From a checkpoint of a small transformer trained on Wikipedia: 3.4M parameters, untied embeddings.
Each number is 128 + 32 x the weight over its row's rms, rounded and kept within 0 to 255. Layers, rows and columns count from 0. Numbers have three digits each. The size before them is the row's rms in percent of the matrix's.

# layer 4 MLP down, 192x576, rms 0.123, rows 45-141, columns 288-431
091:124119151105076128159124155128119113141083113086168090104121167137116156077171101166102122188125105100121132115115102161114141133144096175097125115116168169178118135111134147143092127148135062130105143169096121093139164148120065100130086129155130149154141159161157132175083125183161129130183212085089111154102122171124108130114153107064124100114163105114172070085086162140130146135118169105077157078081096122065175130117130120130123
093:086090091191096090130174143155097168172123172119141083107186141146123146182172101129160151106120157194131177192099094144118130142131117139144120136107113107117128098152103107134084121144132146113165148157135161081141092130124090152193148134198133164140086161117107144097048207132144127079107099175109154151120142057172098104113096143047144130068103108165142157148078125125136164135176148098065151121187110166199106146103126114163142
092:141146200204072124221134152151077136181145161145146122176130112143108107108149116134183126114106125085134147146175113128144120080124124106133160146091179139099146142178061137096119154073178057081075146127100150073126093090141103047109089105112122096166139118075117136095109145137116117122109146143123147105143059132067114152189169130064171099147110128158189068131162107160087117127153148163131153097105167128179074104118166115115122
102:204158130126077096074188112156086126104185139137170128140151109071102153146124187128176188149111150052111109082144136184101100115111170142104128138083114070194099086132118185149153140155103090153122128140206152136131137100144206131119112060202152139093137157131084161155076122154105135094120127084124141097128172179113113142112108116100097148069096124124150132107071153128173145081096154121145182096150115106117143152113112150127165
102:097169192080132109164183100110124100107156063084127158127080101143083086095151149072089169142072092076135129149083115164043106104122160139155087138132102211084103122111137129139148154122134146157139154114138143168109071136132126161109122118106200159109146132135093131091143109126154155098131149103132113136141146110144162124139099109144148100146156067171150072100149126122157097101115083143102158067135102158097151112105135120173080
100:106120128158061122086159159081111124144198119107091183141087136129040185156087161105090189119103104089107142150157144112120064178119149176098184128132191110147080166145132138155164074142113134156105146153141158134169115080125132129149153145126146158140192148100127156173098145104146117138119129082083099161167161170106107173154076112143139075151157166066095120058077200087168103130133111144093169141088151171164129146149147160077140
099:172127145148120151093159138092179101134165136131105123110101122119166093101150133102135093088084139139141113082183122107089165108155155146147098146246051167183165112130114137174123140124155095157198142120119131084155135113125116128175144150095107140154156138147099065154086086155131050094130169108157091145150101101054169113145128108169083132094115124141103119109158100160092142092103162113148135157147106105123114175096141093115109
104:109131088068164170134130174136098100171190125101187127133135170191098144122132144137118158151105208101155162058154162176098088114088096151142144194161093110156152094100100110094061148192131086196150129081180172123101111117166166098144036118122109193113145113082134101154113156150059154102099138148141152114096160102104119119118120121138094159128145173085173079100082142071199091148195196146118169107142094121159115153177136149043112
094:154169058140169091123119116131114159075093151150119127108105135148114089169108105083166049127132115088094140125148139139094086143117086137110128070066150123155116093056183126158137142111162108120142098135144129125089116115158098138207088156123146109140153067143128125155130172151159131130135117130067170146122129143170162150076119129143126109123156102154104171129131187141086114100088151137148070088129137209101113103136135127155130
094:156096079171179144092134099138134118141127118155130186114137085068169163094164168151130129113111181119108151157114144062133159129158193130152126205075107084132134102149137093129098114099138155121087112186178131176120111120156089110154131119173148110130095135137105092111137191166156101166135139092187107139108101172117151107115137127064127136127124128082122110189154105106100146193081188092099177142176133077161189140142171121089119
100:121137158129085115072138126139123101034081076137135112118103136138077092138126103179079147182063073128153109121117099095110171143091138141142099151133119196082157043138141121113133152137134102146127132137154136115109141078118155145130092189142113141127089139167078153070123141104133171170113131165121136088071140134172123075120106120121104107101118081129116185164179156095100149099077122125186142143113090177088089127089072162106178
101:136141170124128106089145195066157154127095110048124089167224126123098151134177077118119086145161183113168124122146117104153125182140072096120076143139119117111110120137115110202148105137124129153157158086074141133096119159142121142094156176073082147115039092121115123108091095181143134097092121127154118163100190095190141145105132157126159051138131090137140174126085129125098110182152131124169122128142111105177048170159129111139135
104:123071131168081146160160185131129143060125115067083164130184104122083139136121082123178121090197156064176120142122089123097131167123121121145176173132153110136122131169121067152121128103067125123124099147139113155132107143150094135114096133154130112138146158136088109150183176152165134155101077140170150092149119150117070078140128135073151187176138160124088120128077111077105131082139141164102172138137112136169089140127124142097127
096:217138085115135097131083090087117136080095122113125109131185159188115148159141122092093086122122130100165162142155108110117139126156084081105124155149149139165191145106126166125149099092141153135136122102088078136124186145121114134104067161194097150069172128094133146167134044076166117135149081155134096088094124109177110097162202119105114141142120107115130166078066157129128163119178092120182113106086139121132150099094097172129120
100:154133156089154139141104140072158164157183139174144157084141182139139108126132123133185068084110128094109144139085177074120132142079098122148111099090114106110141139089134197115153105122141161091111092058159106129126143167135170103109101065074131133112083143116099089103062106138183151162159113137191150048138116121162160098110174170104148126151158116135070179098115152133139181065134143142186148224100142112146129116174129100147102
096:103067124114153188154120084105156106140203164102180164115107112079133127113101119072153146133155092162138165083146156131094101125146074139151130132161139167148109175136144078106138138163138155029142134153113146129130155135083151120154119155135148137079139077130134132109093207140116080165145109122056173175138117099058177126120088126104111162126165136101167153123096135157073156068190192062068116119120088100136123118110123168144137
099:160120138107137087110199087108121116113106121171122091092089138138123136141136160141161097190149128127139138191162116138101150098112185154133122131141148053129165134111078134173103135134168132146168136088144132102130057029121134118101095134141199162157117132115101172158103119099134115159078148193193121099077189121094125150135111150044145120137104147119162075131092136069145124110109217136107155156091187146169128158120101100111096
103:146110133158200075100124083085182103110128078128073165108100158113119134113077086097110140088146127157092100100110182154209136109175160121127126135137156184131142122165107161118095109113143104112173154076119183141099136146121106163080135117127099110125140117108143085087098112117124104164120182115091080155143102131142104100154177099089144130060100135095093063108157032144104218157211080111158135133086128127100098136065145164153111
099:145125137058102149118122109090053126104112137120074088111103181102118082170109105133086139136108125129109102153114158064112088070167142154131142112108161209131094129156166115115065182101109128103185148152124140106168075090135139155125075150149150139144197148151165111137123105083102155199149080074138155131134066183097140041149095091153101142125207090110130162117112157066146133156114083076069113124105181145093128209154171144128116
100:181102125127138123120097136113102110166158179152189101171094084158081090131120101175195154117125065173097131140127170102160086163085164152101110114077142166132081119128180129118178150100140086172149122096131094112096162111123141116041099120175120086177118108178151109143116063118139110078122138122173109193133113185175156113175087170087110155122143155129086101164103082132095154120072137173163169095102176092119068110120159160111163
098:104175119148114157085097117077108107131099137092171171125139149146097106186147199116110139131113085106148195127090085143147090101146162176099147100156102123147084222150121100167105142107076178147087129102120167099135132121155130159106111128136145199111110140101123128166188164131124141105119190158104141182163122171140147073094098034145155152129189085093086148107161126136114174114081144164118052145087124175102138113152087118100118
096:141168116112099062096113166127111144135133157087055117092115151087111087136116057075091160108118149111091144139137085124134069059095066150122113199138089126088083090123156188075107159134140239092139128161119112153093187142038178114154085102095131173118138107125112143083100165148112106125084180102114112142090176115120137102125186153137119076138099135084105160099169106112164127145076115124108102144184172117120093143099138117123165
101:124101141165130177109129074097113132146168122127162086097100191124171119110102157114108141161139148132105150151101129100126128154118192122132110083176160080133126162125163175117145120107162128084178140140185136116086166079143121164120089147197158108138106143105090126152168113106062136119165125123157148105211086173143075149136109131124154131106172097107142080177137074174106116154145109099136112141152147099075185137128103157166132
096:181141119191138152147098097143111175122118118129174158159132153147112123147116181091084126112096143173202115070141102189097120174124146182140160125154107172140149149140143112148179102112065105125137075190123084138109164133172128137134174167132146149129139128106114151145135120136106136135135097187160146179125118192088146100167128139100065091119144176141119180136158157126167123114116100145084144123084087148169115129152191106130139
098:229169108170107099160039163117147153155106070143111153097164155135144123133178083114140111140135133174190129126126137121101127138145094163167188191127195199121113163112115086140140163125175139112139102117129104152127189045137122148113106149160009137105092124147111122127103094116140136140131148110100065128135074152112131136111185083121142123157111168130182160202141102101125137130203128111162118130144149177107124086107088121073154
095:065064156179172122134135140118186176117123171096091078122144090133068119123130083096206140112150088208168120130153137195151109170122103087153119150104117133067166145094156075130128087119110092121117087105130117130086173155101116097136110081065120082096147098075135129117122171099116100086136124142117125053185184087126143101109132152147134120113166075099157108122108109166182136093121074179135153149078098168119134081111119135083137
099:106099139110090118107091120122124184117121147195149101144146147125123142129167167158095153113132099123084121177121160133089141073176150064160131172122087106164149128119102091055137140109115132094159077117114085165056095123129078129138133161159076121157135189094116139084109101104138126091145129100132133074095105172124167134129044061128123157159105124157133168153144096103151085111127134147127107169139119118185152129088065128171095
097:092128163091121128140187130140135127086132162166147115122126140121097145108126082127136160131112104113136179177071122199199073105077141122131088113135101125143173153129070145137061136147163113142114120128118140153141157152086128180136145064165108103137114131145020155096167110137149165121167226167167103151107134154160132170148033116102147173142172133149149174118210071065144167169125084151110094158064161061118098133161096079091080
099:201107088187127137117127118099077099138207156085132093105187091096164119112116165152100127118085090079140137121152124095149116157118203155145123168095097099143131115171111111119145115158166146031116189175104123088127123159142087087145205106127151048148129159114133168160126072134135101161122122148152145116134136171138138135109099115063129118106132147189159116148158108068120153145140127150136166124130140138111135186093121083147142
108:057121117123088107087078100153151121095208157149136192065169107129114142126109106101051135136063078059127105071104137183148141125169143171114151148104116089150074120129118152118144165108159166146055092070184128130105161075135117127125101098141131174179102118132125097106082127132154170172106173140085094103115171102054106098122116115110148087124134097150074065059092137160154060092088113091196141136106087126108105141168147120077096
095:223142098125128125148143120157145124130157203165150110129103140126155117159096140146058104117145119120109080171095107091129144116090115108094107141062143160094182126122109122164129124124104061132099133162117147145129101141161123108099144104031142146128064175168132102164192141111102150147110103147114177115147091102081173088116132078111158134071092124129112103136160139102115144090135138086144096137101055154127141135178170178131110
093:155153080130077202148177144097153096128137193157104132183123133136085095119168141056145138120126122124119163122149179143065099104155170100105045148117122158112123102152155077089164114159126139136084151148161132076120086099121142118129117107191172139159156137054156159072194201132136167085177145196117139132139086098089130088143104161141101151161118088113210132109123169121111104110174133168166148121125149133086137121060157147093118
109:141058092137117142150116144082105094140164151115157126092135143201114119095133110146124095122111129146126172095213115169147128143136128112104108177191123142088112174082185174118129143123087152134197069061141129164108072124076119149109149135130101149074165129127131157194130100117120114100114140090139195142094102167121191136097161121105150140140105130124185169081148146149138091113107112168154117120190166123124026073084090181112057
098:188094124151129105148175135099138120077065156147114126160149096123081079094131170097155130145101114166154185075167152149131128119098161113152090142098094087166091145129123124097088113093071113098189091190083162164135165062147066209077090163118116120130106108169114157140118165115129131168140091178114123181163128169114164157096104124127105100191103102142101140173163109110103091105120107149141114173162112139139153139088126123111141
102:103115088094135120150127111156106145096086124137145153099173139145152144111154183096147159202119109106159082132149083169144121103148101111177113149102141066147138122101121195156113126162107134101132136146152134101108143102155138162119137105127166161134150085133192101119168084153174126062063190107066197133085068082095166144130127102181137129080146130138110107118124107177183138127118143165114128109084124162096164077118142192194189
101:111130126130098173101175092135157159128179150106096108151134141150124141118113090046079136143111099077137067105191152173137118130134111125086149162169147164088080107157177064150129192143132151136175098136091140126112092149139129156121112092078167151148109171120147092134145187137178084159177099145181194198079203165155086115116078092160113105126113133125107106171175140111133186099121126176099133080113135112143097130074142142131167
094:107126118121118148153175129171103090102139157174102117167104054173100108178119144199135125139131153120143151120140121117118118104121134089116128143120188097149153157152110144123106157065145131127094128112112109166098105126157109068114160093093128103124090110153195099179074113139159119152140156138064144152171107143115089122105140134108135195093118099169104103112145141167111124138169120136107122115141189115147140112189103147138175
102:169144146140186179186119132153124109144124134129156094096114082074062095081095161146131142147148178124122117159119159159144155132187101154162133150126107142158151140148143087154113195163199165155141140171100157118112131140148072158118115139146116154173119190101130157126106124103156120152117121146071121150103113156140129085099058109112069090054149160128106166146156155118072157164143161092091100140170074128127182079126072083139124
105:097125059079121131118100052104146163106121182113095113157104118138157149123139055082155117159138109120188124073138163199115092141150098118109098174126141147099127099160119113092146158118119126110155116139167178138156169073115150151125166129154158137142208138163127106160050144165118163153106133156116104099135149129113138156116170128177089203158116102162105076104132129173133094119142103175100101073155155075097077143085150176172148
104:146176208106129140151122155136128126095132136162123082103149146112087100116151091122152090067117107140123154117130200103105069127093089141172139114165145142162195063111111139121133062106197110116133152143074122120177080159162117155095129118107115161168106110154132168174036160118152110082151163119096138142133164122129168079113100134125070091100127163094134153148088135103150125173111086130106140109099126133148146137157173167119179
101:139029085103150135115130193129167111158165107125121126191082099139132125107123085112121083169119174195115132137094104149124111191118096100137158146168139132116128125153083089149175136140173132091105134113088089199129107179179170149119125177165109170112118172145068133169130172174108138157108120160059104174136124057136116093146069157145128096133136132102141080148176075155142157130125141128122109114182040113147129119146157119146084
098:154117094121183201205108170142126101143099156105142091165141084105195165074143130132129159120110078090105106165159096084123130056100123090162161163157087148096063158054151139150082108072136126122123125155161088102132090126118112146129135083156119072070089072196113182168078111111143142192057113095128167161137109144148141066092110161133115137087129146168150090138056109122122108116119101137176105130109183151098098121112157140109117
103:168121137162170164178162158162097156092109135150140152167178135127137161067103115066129099107145079166198137123122116156127093101121093080084132156208127166073125065117115145154134135189118177069144151091178094112096175138122164131164146141104145093133071078156203111139088176111188106167172107186151159144139143134116113068121147178171175119138169147159217154115173135166108128151142129158143090110122121148121178165114121155080122
097:104139067082122169100134141146099125159139084120104070084177104101146100133126120141056102066112158105115165106115134165131186096132152138064113145141116070130147139167050117094112101123136069168093067127071115192183134091087146144138145134110153092093123084182084141135075118075153074203160125176104178085086071102110180102070108157111084116111185154138141146088128160208183155164161132120164112105090076100181079129130102179169118
101:085142123177128132136074138114081151095012090126149092154130143093104087126111172193082077165089117130187135112124141087149128133125116086097080146186161136117112112096163169116084172146118122082114083141153202180099111172118117127085116118175076164104148115154097133179095177089088112119115145159106125101109093132093117086149117103101110090140134134116138167162161139113087178090110141119154074110143165107146086125101103110118164
094:134169143112201080092090099154084159116144104125136079099109135158132134081132129150123194120147103130114134188169132136105187110081109047113152103085127123076112128123124126095076073139125138130128117107118123142089101126186131140115101158122137109097087190128184104171113180090141157160198171125160094102154150085152144087148141124178148186163115130112074096152155149113147118063106161106162142113116125132101140066115168121120148
099:102136159107116084089138126121146204145142142139121108111113154153143115129123122109073154105142132103147090092126117103146125150129136134148118168159127133146088090091080123081155102111162146131119110069209153170141128129141150097137157103147130123118127105101093211119065107135112145119108194106158229110071113093146121129129107103142147072161164094103081163152127145153178107147153143080151109123106160101159114172146102147146172
101:103101073144134112134097096109064133139114118127072079077165180101126155140153082121119127084169153139117197129069143118143117069170172108193083141118126085102105148120113163160141116141107132081126114138155113160114131168082096100086108134117100108175137118133138129166148129138161140148127149076141138159126109135133133117145078114145114100182083090133159103132115077096115151185172129134061142135195153129118091160055134169102129
098:142123113132129139105123138101140126158081104134164158188097112125085097161153093133082092138135154123120137135120160147114160074086143118119104073096186117122106052141142084098108110115107156151040145169130130143110125129143125153113138129180081153102142125146104117095100146147141105102102115161152190150168102132106166082148100101155115147116111114138133108103091078093133075060169140084077068121116139138095094088187143114132153
100:134094116115056131082138156126145134162125158158091167145139110134126065146042100094115213113040108160136174116084157138097160126082104161100121136106157111097132054155106120100134144151187122093121078128058145185164129100109062139130145131139116150178147130149106063117152135076074177124109160175083083114100139172121154088117173173099103120106145123098134128172129111120130144089183143122127136152170211149121095133186109152106137
101:140135114175153185105103174125106168130141150132152182130069129129118094132135135059142147075163090142199151107113073105156148100180129164055079119098132138156115195109132171079128083107104177126045111137134154212183135093138162157116138083129123118098083071158138160144190130112112133117151157086101176119077131164113101134164128148102102121154095169103172155152148084167119106109116057083141155099097140145093079075145165160155156
106:105129126049162072111127085132177136138093134128119099150169125126137159160110138145161190147126140096097108108114195124105143083140091121124131176133100086135061099187140142123109145147132139182176136087178139122100163124086072082153122123115154201167088139073098084109145155202129167113082126095086112130113160145116141126132093092058101146042089180143070165146197105111109068122142114121052168125131156177145156199148084136131153
092:077131128135143103122177159140160127084075135112177080180189102101150073053126110138184119107102108145092095133113122155156158178098097118127130167124075104117090140138127097118163094146110106163128104128099136151129092187122153114133130140151103085131123102076167110107141160158202152162100151151129112117107159133110127106146138166145137112102098154152131091109128116153075129143137165164133158105093151108092129132112142146125140
098:181111133143165157083127130169127179175133157167170132136143151163127091139151139110078133150057130090122074144118142108198100169071142094127127156191161151155109115091117118100125142135088186103102129136129171167133108105144134113112155151131107094111098133133042120156132127171087104098089129073149159106133147135087136081118139106125143116112104096129150186123161062035124139096121175073129105126132115124140126136148188097143047
104:161065107105116080142110148102126120106103061157147124162205156088146126179150123097123122088154137149142133125123136167153136141143071116119118086098138108099126123178132123129118058100126203073130127105137101137202112111055186186119133143114110082143128129121113115126132085072180137098111085178172066148166147128111110128114123206152158123093108129169185079150115115102192142151116113125142092103146129123133079156131139091112144
101:139127104151189042135138123101141102135186140143125129135119120132149117113117107090126115141148150137159096176166141081136104131091164165105107143104141121172098085081194110127119151169120084148083164095138119165135125116179094130161084059100186135089096101063127161110085112099119096102133167167130167134126143090144124123081093145120116125147103089126098103127118067152081117087107081120070126120103066104140146164120108173163115
099:076119148164156127163074189111151130137134097116150107112103139141164132157146131125118105155082131134107082123163140140093105119136131125165136140142123081071132108109112113085132103105063101114102099076165110121122157143147146100123123150088094053155188099102099080162124111140100126146109161111169137084063172136123156112131210131108121094111176164084131050165114144177093076180133110139167089135135155136118106093127096153214147
101:083109090109178085141136094143137132113105102129142122128107061168123116186163193036169153148115134160061186144173185180125107098152159122104201118089082119144141077142088108115056131114125156110174218119125134077125121090172165127106133092207104095109179121101084100124155118098132161160126143207136121140094068053141110153135057116102114166182142101123136111093128105131118100182142105160112121151115133195074132133160138074140133
104:081147108157026141115158170170156147170171069108114119191084133175100109149099117094149163152096109131189114157125129197045149097091171172145108147172093144130155125078157176117157086178087143182169116096119120178128115144153142180169139128160137159103123148105147109169157161065155115109133094149108137168120142098152150135156119154089146154096145096118163102106133108147159111142126145103065169104157122136100069160193142148116127
099:137132151128177134142093138120132131151138153132143169137152085100157113144146130130065165101106192138130089104155124117103121121079174056171143142122111096138169131170134135113153114182136166106077139178117083171097148167172155121105088079144141205086103142161081149133085157164144135113087228091150148155109179142115127060092146143108099045138098114102115119146150159108184103117116134081067099114097129132137173120116078143110121
108:071087111160180092152131143082167129128145080082108132150166094106173154175128075093125117128107111127125102092083115114125090104077168168150103143125183132075113100076121060100144060138110118192056097151155118166154125135132134110152113072189152165150072151138149082085113129091112161150192188152131168077085092147108131097088160093109109125143146056176104122130184155130069171155139149166101127073108095110152113155136166124125146
101:100141133082113109148152132115096123108147171105142121181118165057068180144063084092092133124098072092165106112068087145100140137155095138137143124143199099169158148112081155074112146148164136137185164151177170129168131110108128149096090186114143158132161140089149130104142167144129098155152136203141103083145149160067154150127104151093133167122110156076101182082111157149142155149191124155145184097109149074070103082153096145079069
099:109156134141164105169172146123218099101135131173184107195141084141127158103135116147121124069130063148161146131164153152108164141173118163133151108086128084179144130133148161178148168064143141157167170136134149145074116099120096078121122129111110087147172195132137162156082170138141124186142146115161126113141117127146143143130127075062067114132104123130107176152084155065140161153103116128186105136167124096036139120062103152139132
099:148225106092151131116122112162100106145154138113124094169157105186148126159086076127138178096177121141139150165096139198130102131200124146151138077114099188099131130124062085116104093088119120169108110104119138154174112102191144104143103068133151082154102106133159094113127125103129174153141128143089135104154103135194129142179102121108152127125192188116171132167120078094132160157158087111142107100133169117119124110131159123072124
094:133158167144138149086118170134203129133129146082111112076162129151084178141138094120095101181050053094096096143156148091156136140084159144143126149145175194134125105145077118127091066124159139166104131086145116094141134183135151166156111142123097087161115119130115125091137111163118186177120085063111039147062147167076161169133149148175126087183144154083113096173118136128164134073140090078195107107148083150144175139174133125171168
100:107103120113181112107170177118117134072104161068164101158212145141107164177133167123160104140087125094111084130104112152141151122095112147094079100171114095107158140134113144170094067161075087130084096164132094081146164146108162211140149097095174137162099094166119143142125176104087137150139114086095098128084127170121196126141118087129094153130140120116155206164153110133119047103156114144149131107142166083181093112055169116120112
094:139044155114121132116125156055131114161111164081125179174130115132170121092140104047133127100146101132137097101132174223147126124086142141102114114115126106117127149102105155160102091125131098117074089091059155087153159089102120110147142128159142128121132198161058189154166124112129130123157114149140083146079173114100113171115097193101101088102140103079107116169161160118074130110157148129132129148168163085090147114183139115116054
105:129129140142078156108147113144140129200084070115126123100130102102105191060103126087141110177070188195073162176091152092106098055166149105124181149100134130144115184104131115076127092119127118140152119104181128153043134168132121161167041187126126143086145097118096108136122142159088137115112160103097099116193053097162083162146118125148127173165017131099107143182109134165074136161053166118139129134129112153096093073100107154119146
100:103107087132155139154121132111161099152150147144159090128103130054117148168182118190154092167180151118109123143164128080100102167114120098109110074136185219137148165148086143210133178123156122103116099096029130089107137110157142138140152056155143075073105120119136108044173044146108138102080143142114130112141085121125101143102139196162153206080137115158130186107166130102130141101147106114107111158106140121168142142173116083198134
096:100094141094177164156169191088145138149123137165124155186110088192109161074113097131216114106094109126095151110117142165075094124148128123116161156099145131176156114147123135094092150110126118149160159088108126150124062147102150149081151125146109129144087078123126113168128103144168165108102171094121093105118156127181151166154059124126145156152082119093116094153133124125109108148107125094150118119148164105131157177131133069131140
099:111053125099129131137092128137106154117128130155162119092197091129144132100110103133150161183100139197094098095110106156162117087145183126182160069147191087128163044163123143067148108134143067162137152110145112162120109146128116144119113159054177036152083147135130098158132068110153096139147105115107184165094098110125131135147085139122136126173172197163128103101170126127131131142142070109142114088115199133077122161062186091130153
103:111081123116126134105146127135131167089125178128157065108137133145145133119110122112116094188072139157166093162176088109129145157109118107134096169181114197136139166074152181100113117093038109128132110191126115102070138111136120106161109094117102077105163119139147167137130154127087168128069131175110170053091171137156183088109126184130208160083148126109130164141137140101171095078120089114142116173143110145153084080130135102132112
099:119178102168192100164144188118175160078128089144130145095111084184133059106088187118128118118115121112141147128099159150147118101160154176097161141121131136153149162087140123091105134155132144173092151119116104126139132087159112178118114177100166116116113138164111104178139113107133095111153156135124160105098102145167133124088153196160097098058130161147084122167099134138093150092099095109165096139145077089173072131092193107168134
096:117066131112137114109173129188121115066201114128111139127145095084100117133162096143125102155093128120163151174106094107126156124141102099163165164144187120120129073116196150083156100101110177139114067085173147095133081105143151095096135179130137117133148101126099129182134134109103115164175124114140126144111131134096117164140156167071127124111100139116088092095117115085115139138162110138126108132114138156116102137157132152119180
105:085111167161107147112172069142119119164149105089091151109115147088143171096126090113100149147148111091117184092149098176078128107160166109147131163168071119114092094126205091070217178100080172117126134091136145062090121115140135163081122094154131166123097123118153131156143119181154181124124061174128106123164162121137160054138172142163071057074150144170119123174119152180149145101150091110135102109116104094093106086142130181112134
097:137137138147147067112156124148141093111142125129176090166114154145104136154098112133114166167157133109108092145113137117090108079117172121128092141139171188082153132125139172157100150196112137155111133143150138087125090075159112080107121192121145137196073160094223110119103112104109106201116094171066198139107143144127101142153117106127082153146137118117127160126134153181119052142183110108171127110123100210105176109125111124153185
102:104087191174142114157092143074128142132064139143123147103140143036178122174161146070128119070155158111109161153105126136157106113134069103162109079111116147125144088108147142186123107047167126104035100105167125087158108113129120126051129100218180087152093089119153150131181072109129098089179095135145095138139179162122123132092096143154127183212136150136159119114117117099155160127161165150125198176142117099136188132110159111137094
094:171093083065144082107119106111139148129154131172112107072078146118254127120137121119153136094147168156109079150175155139085124184161106161128122101116102120135086190158127096076148156161138151107090173133089120118092057118172117100169103133120139145132119120091123131207126119155077127143180146104130166107154093076103128167217111139160149106080115055183135125150070134166155123140138124103114141183086161110077134110149113072118132
107:155150182139116151121114128090165153152147107128095124113131053124118074188114145110085155071145092119122186147114194103103139115058135098180128073093162127105103095091093141094161103105121134126109150117116168145103078184088137128128172078097110134133109109112086127166132157180108189149146100133149120130144140145132131168128156098159175167157131159151132125148135166169176084138162079045106106120125083181088178105116141143142150
100:112140101147132100166126093112108152112066119085131142085096111103093143162142076180167100142190087160106100156109140087121124098177181072144168139107172108085101076130093152130093113153103121133170188063162130117161147099097089108099148096142122164091122141084144106106155136158114076097149154136097125137124121163160171143132178138144137113078142125159115099146101132156110172106115119207109117095103185117104047142182118128172162
107:148148118109162117110168132152124123080143178161144151119113169108143104109107100129132116125074145120152094123162145135085076137095157096116183160099159180132113107120073117130178100141147170128107112124148071136119147158147120139085112125129138149155111067145223206124098157155172140173188114119129200088117153075098143184098103197119176086089100158116143142132124137103149137175104163122163123035119143160138147173136123139141174
104:176078162118140111148090095109102090144114124148083083108089121181131139117115166156053055101096107096145120081134147102117187116157177127114161103101157099119111147150092097169140169059150141160110168110054163173154052143156193147095103119127158135174106093171136152170152108148105143154115109116087105129146201130102098191105069148140121095128188102135155105087114111106148141125105083081136181108076094118174184102188125135163185
096:132085079124092142154146054131091151099158137221095155100139077157152128164113110164140174087166085152101171124115140082115202180180085144086111106132157141114085134147194128100155177119137100158161100129119112149144185074127110108171111084167108098135125135115105164134106152186159070095133109193155164180145190110146096212072139113123126150136172114080139103137130143106062231116123107137173136119136108112186138148141113215157088
098:090138197119136170107163141073137096137142044153148132126094120129182168207154163089108115079133077157081066122158146139097110086114139173109067147128140134119097118162151085111143082087120139074143135177145149106081120133139146148099136131160114166160052186094169187084113121162143114098116168128180131153090161164136086099134062120152094220153157132141064165126135120160105113133161164129146130134124145103095150150161183095120137
096:176079128191128137109083168092115067162153116139168185196119086050076133148189177132152125132140065155091109106060150081165128144118153094097147067086095137151174144096083096141214127094115100112172132074060160091129196148157156153115112164105113076188097091099152129116158085109129038157113105137153133188146161107187117117159118121095156162123084147173214143122084154120132102201090133176136137094122154163129136200116118138127147
099:177146079141093087119131171127188063108140093092119109132138159166162137129098135096127129127178161180119118142093083163157123144162106116092118041133136157157141120158133204144134141147133145132102100089179052106170156100103142173117182089054125119158107105147109104094083141128143113079105132089145116165212117140120159122152122073092152146109146134170122134122088140162181149155111148146121084224128149172149123158099125111125076
099:101123168145143167084169134168085153159148109199083143086137138094146097094122074069132102138137165137110138129136093126172085143104139059128187158185087138119129127094164109143090159122165120132110159126185113139133128108169080108088106129101124135059135167117172124154110136144072162123144155109084149115124093144110147169120154101145092047124126157104098118147189169111134108138116125141091101156076143102098121134148164124167097
095:127110113138136105101158089105097130146130142083065138102140097093104150074101144138121145107103126107118132189097105075185123166156136153139114089059124078157047128159154126096130093180138107146167170144091126073087153114072125075140117075111154135217145104150062152070117057141150190134078139062162120120110181165142123094077163181129132120084146105140190063139110149120084101150087163138066142147106152125080086148126093077152130
103:162117102185155074095155147083153169136105161169175171108131132133084158177144177123124128075141154083122106156144185114127179100169107180144103128117082155109129120103079171126080170161131121139137150153137131112157158115086131169120124158125133153159113172143121113148145123169130110147141116139148141158179141127153088125076089136139129105092086125082193038151137122110176184134153141142143154158139123105110097172095130152140143
096:134164177174122114134159140151094160159164116122126104088081147136114144156124110125172164180116144093081111134136097154104117110098130206132155110122137174118109055146114166172142101159092122148115201191163117104173153114124143185033050114108119165135127113129146165113151141153126148175105103128100148118111151104097124147138180176143115110107091110127093123125189110143192109140146160098164149112061137169092125124116136174122101
095:150122159115144138142090133102027114085141154082159117151130148115143189153107122152106073108104177138054120175118109092147110130131131097106124138109143065114169119099161138088151144155104082155110166110152155145125027152101084120163073133107160180122144133092175138111054101105123117152101109159109104137152061137161131047148107143162099215137137149092119159109108140116126094129159160099115143151109117117123137107106102123196162
096:095160088144176125167084147143109136148112071090153130088115063088109138112124118151088112131086128126067152171181077155151193108149105096116096131103115151096106163139114158136171062100086190108156159105134098053114138124150174135217109164178119113140170144135088194085147089165161134127165078101097106125142105152114130150164105132169111064183170150095133113141077114176102155129129187077120123114122146179083100128120130146145138
106:084134036186141143165070124127106128110064111132100139099116124106170091126164152155150120171112164111077143097155162107143157135144074106122079112171119114138126228118077158140119179142103132107153145106133147158124102171171060160138151154143149125128109180087121128126155103089095105123162113088069163113111084152129188151107144090059165101112115137107183078126112127109130075070117088132086152129103124141209128193136164126113214
096:118175091106100074132113168155135186107140113116059151127080140163069079106070084139058110169100092119104100138126142095160139118066148143195127117106155077110098137119178124165121110104103133164075165076175165166139148129142190081126134118073124105083096158071153149189132127198159161108132119104087185111138149130149160091088154110143162122108174127048176088111103100124108126141096170115091133176080145126087134159154167141205130
099:061137139144111117168136108107175122097113110206099067090136032104110096045078139147139129151088097141123088091070104164208100158131157091099098144098084142146148177104146175106136135143150107170141098118102163130078132181108171190160163153142124100087129133125111088095157130113082111090121134153086107150071151135110218101119170151105171111149135113120148155127067135113107183170156097190144087195025173130064150072153125171122148
100:119100071148161119082144175151156135146136135158116114125108084145115143165129104126122105180107096114104129085067120166110152121121123117100129111117152097116183175101100091115133049119088093190120153135098145159184188103192129151177156154058130087132114130078120104174142126195172152138077114092094138106090191106113182127147124052213092145135152181125203133172113179155112083106109087111130109123089130155160117086102100121155108
099:081182111084166082092113096114114207157146147146119113159119129161186120096110050189094084114129122163125126108205091159141092148166083102151162131137193071170113076096090181147145112146128106153107151135132115117112060138123158190162148108180063136132130100102095145120110116108158096124116153105075058097123170059121155120126115141149093107091095191142060219112142094120156122197125126154145119147113158129092156114104175139146115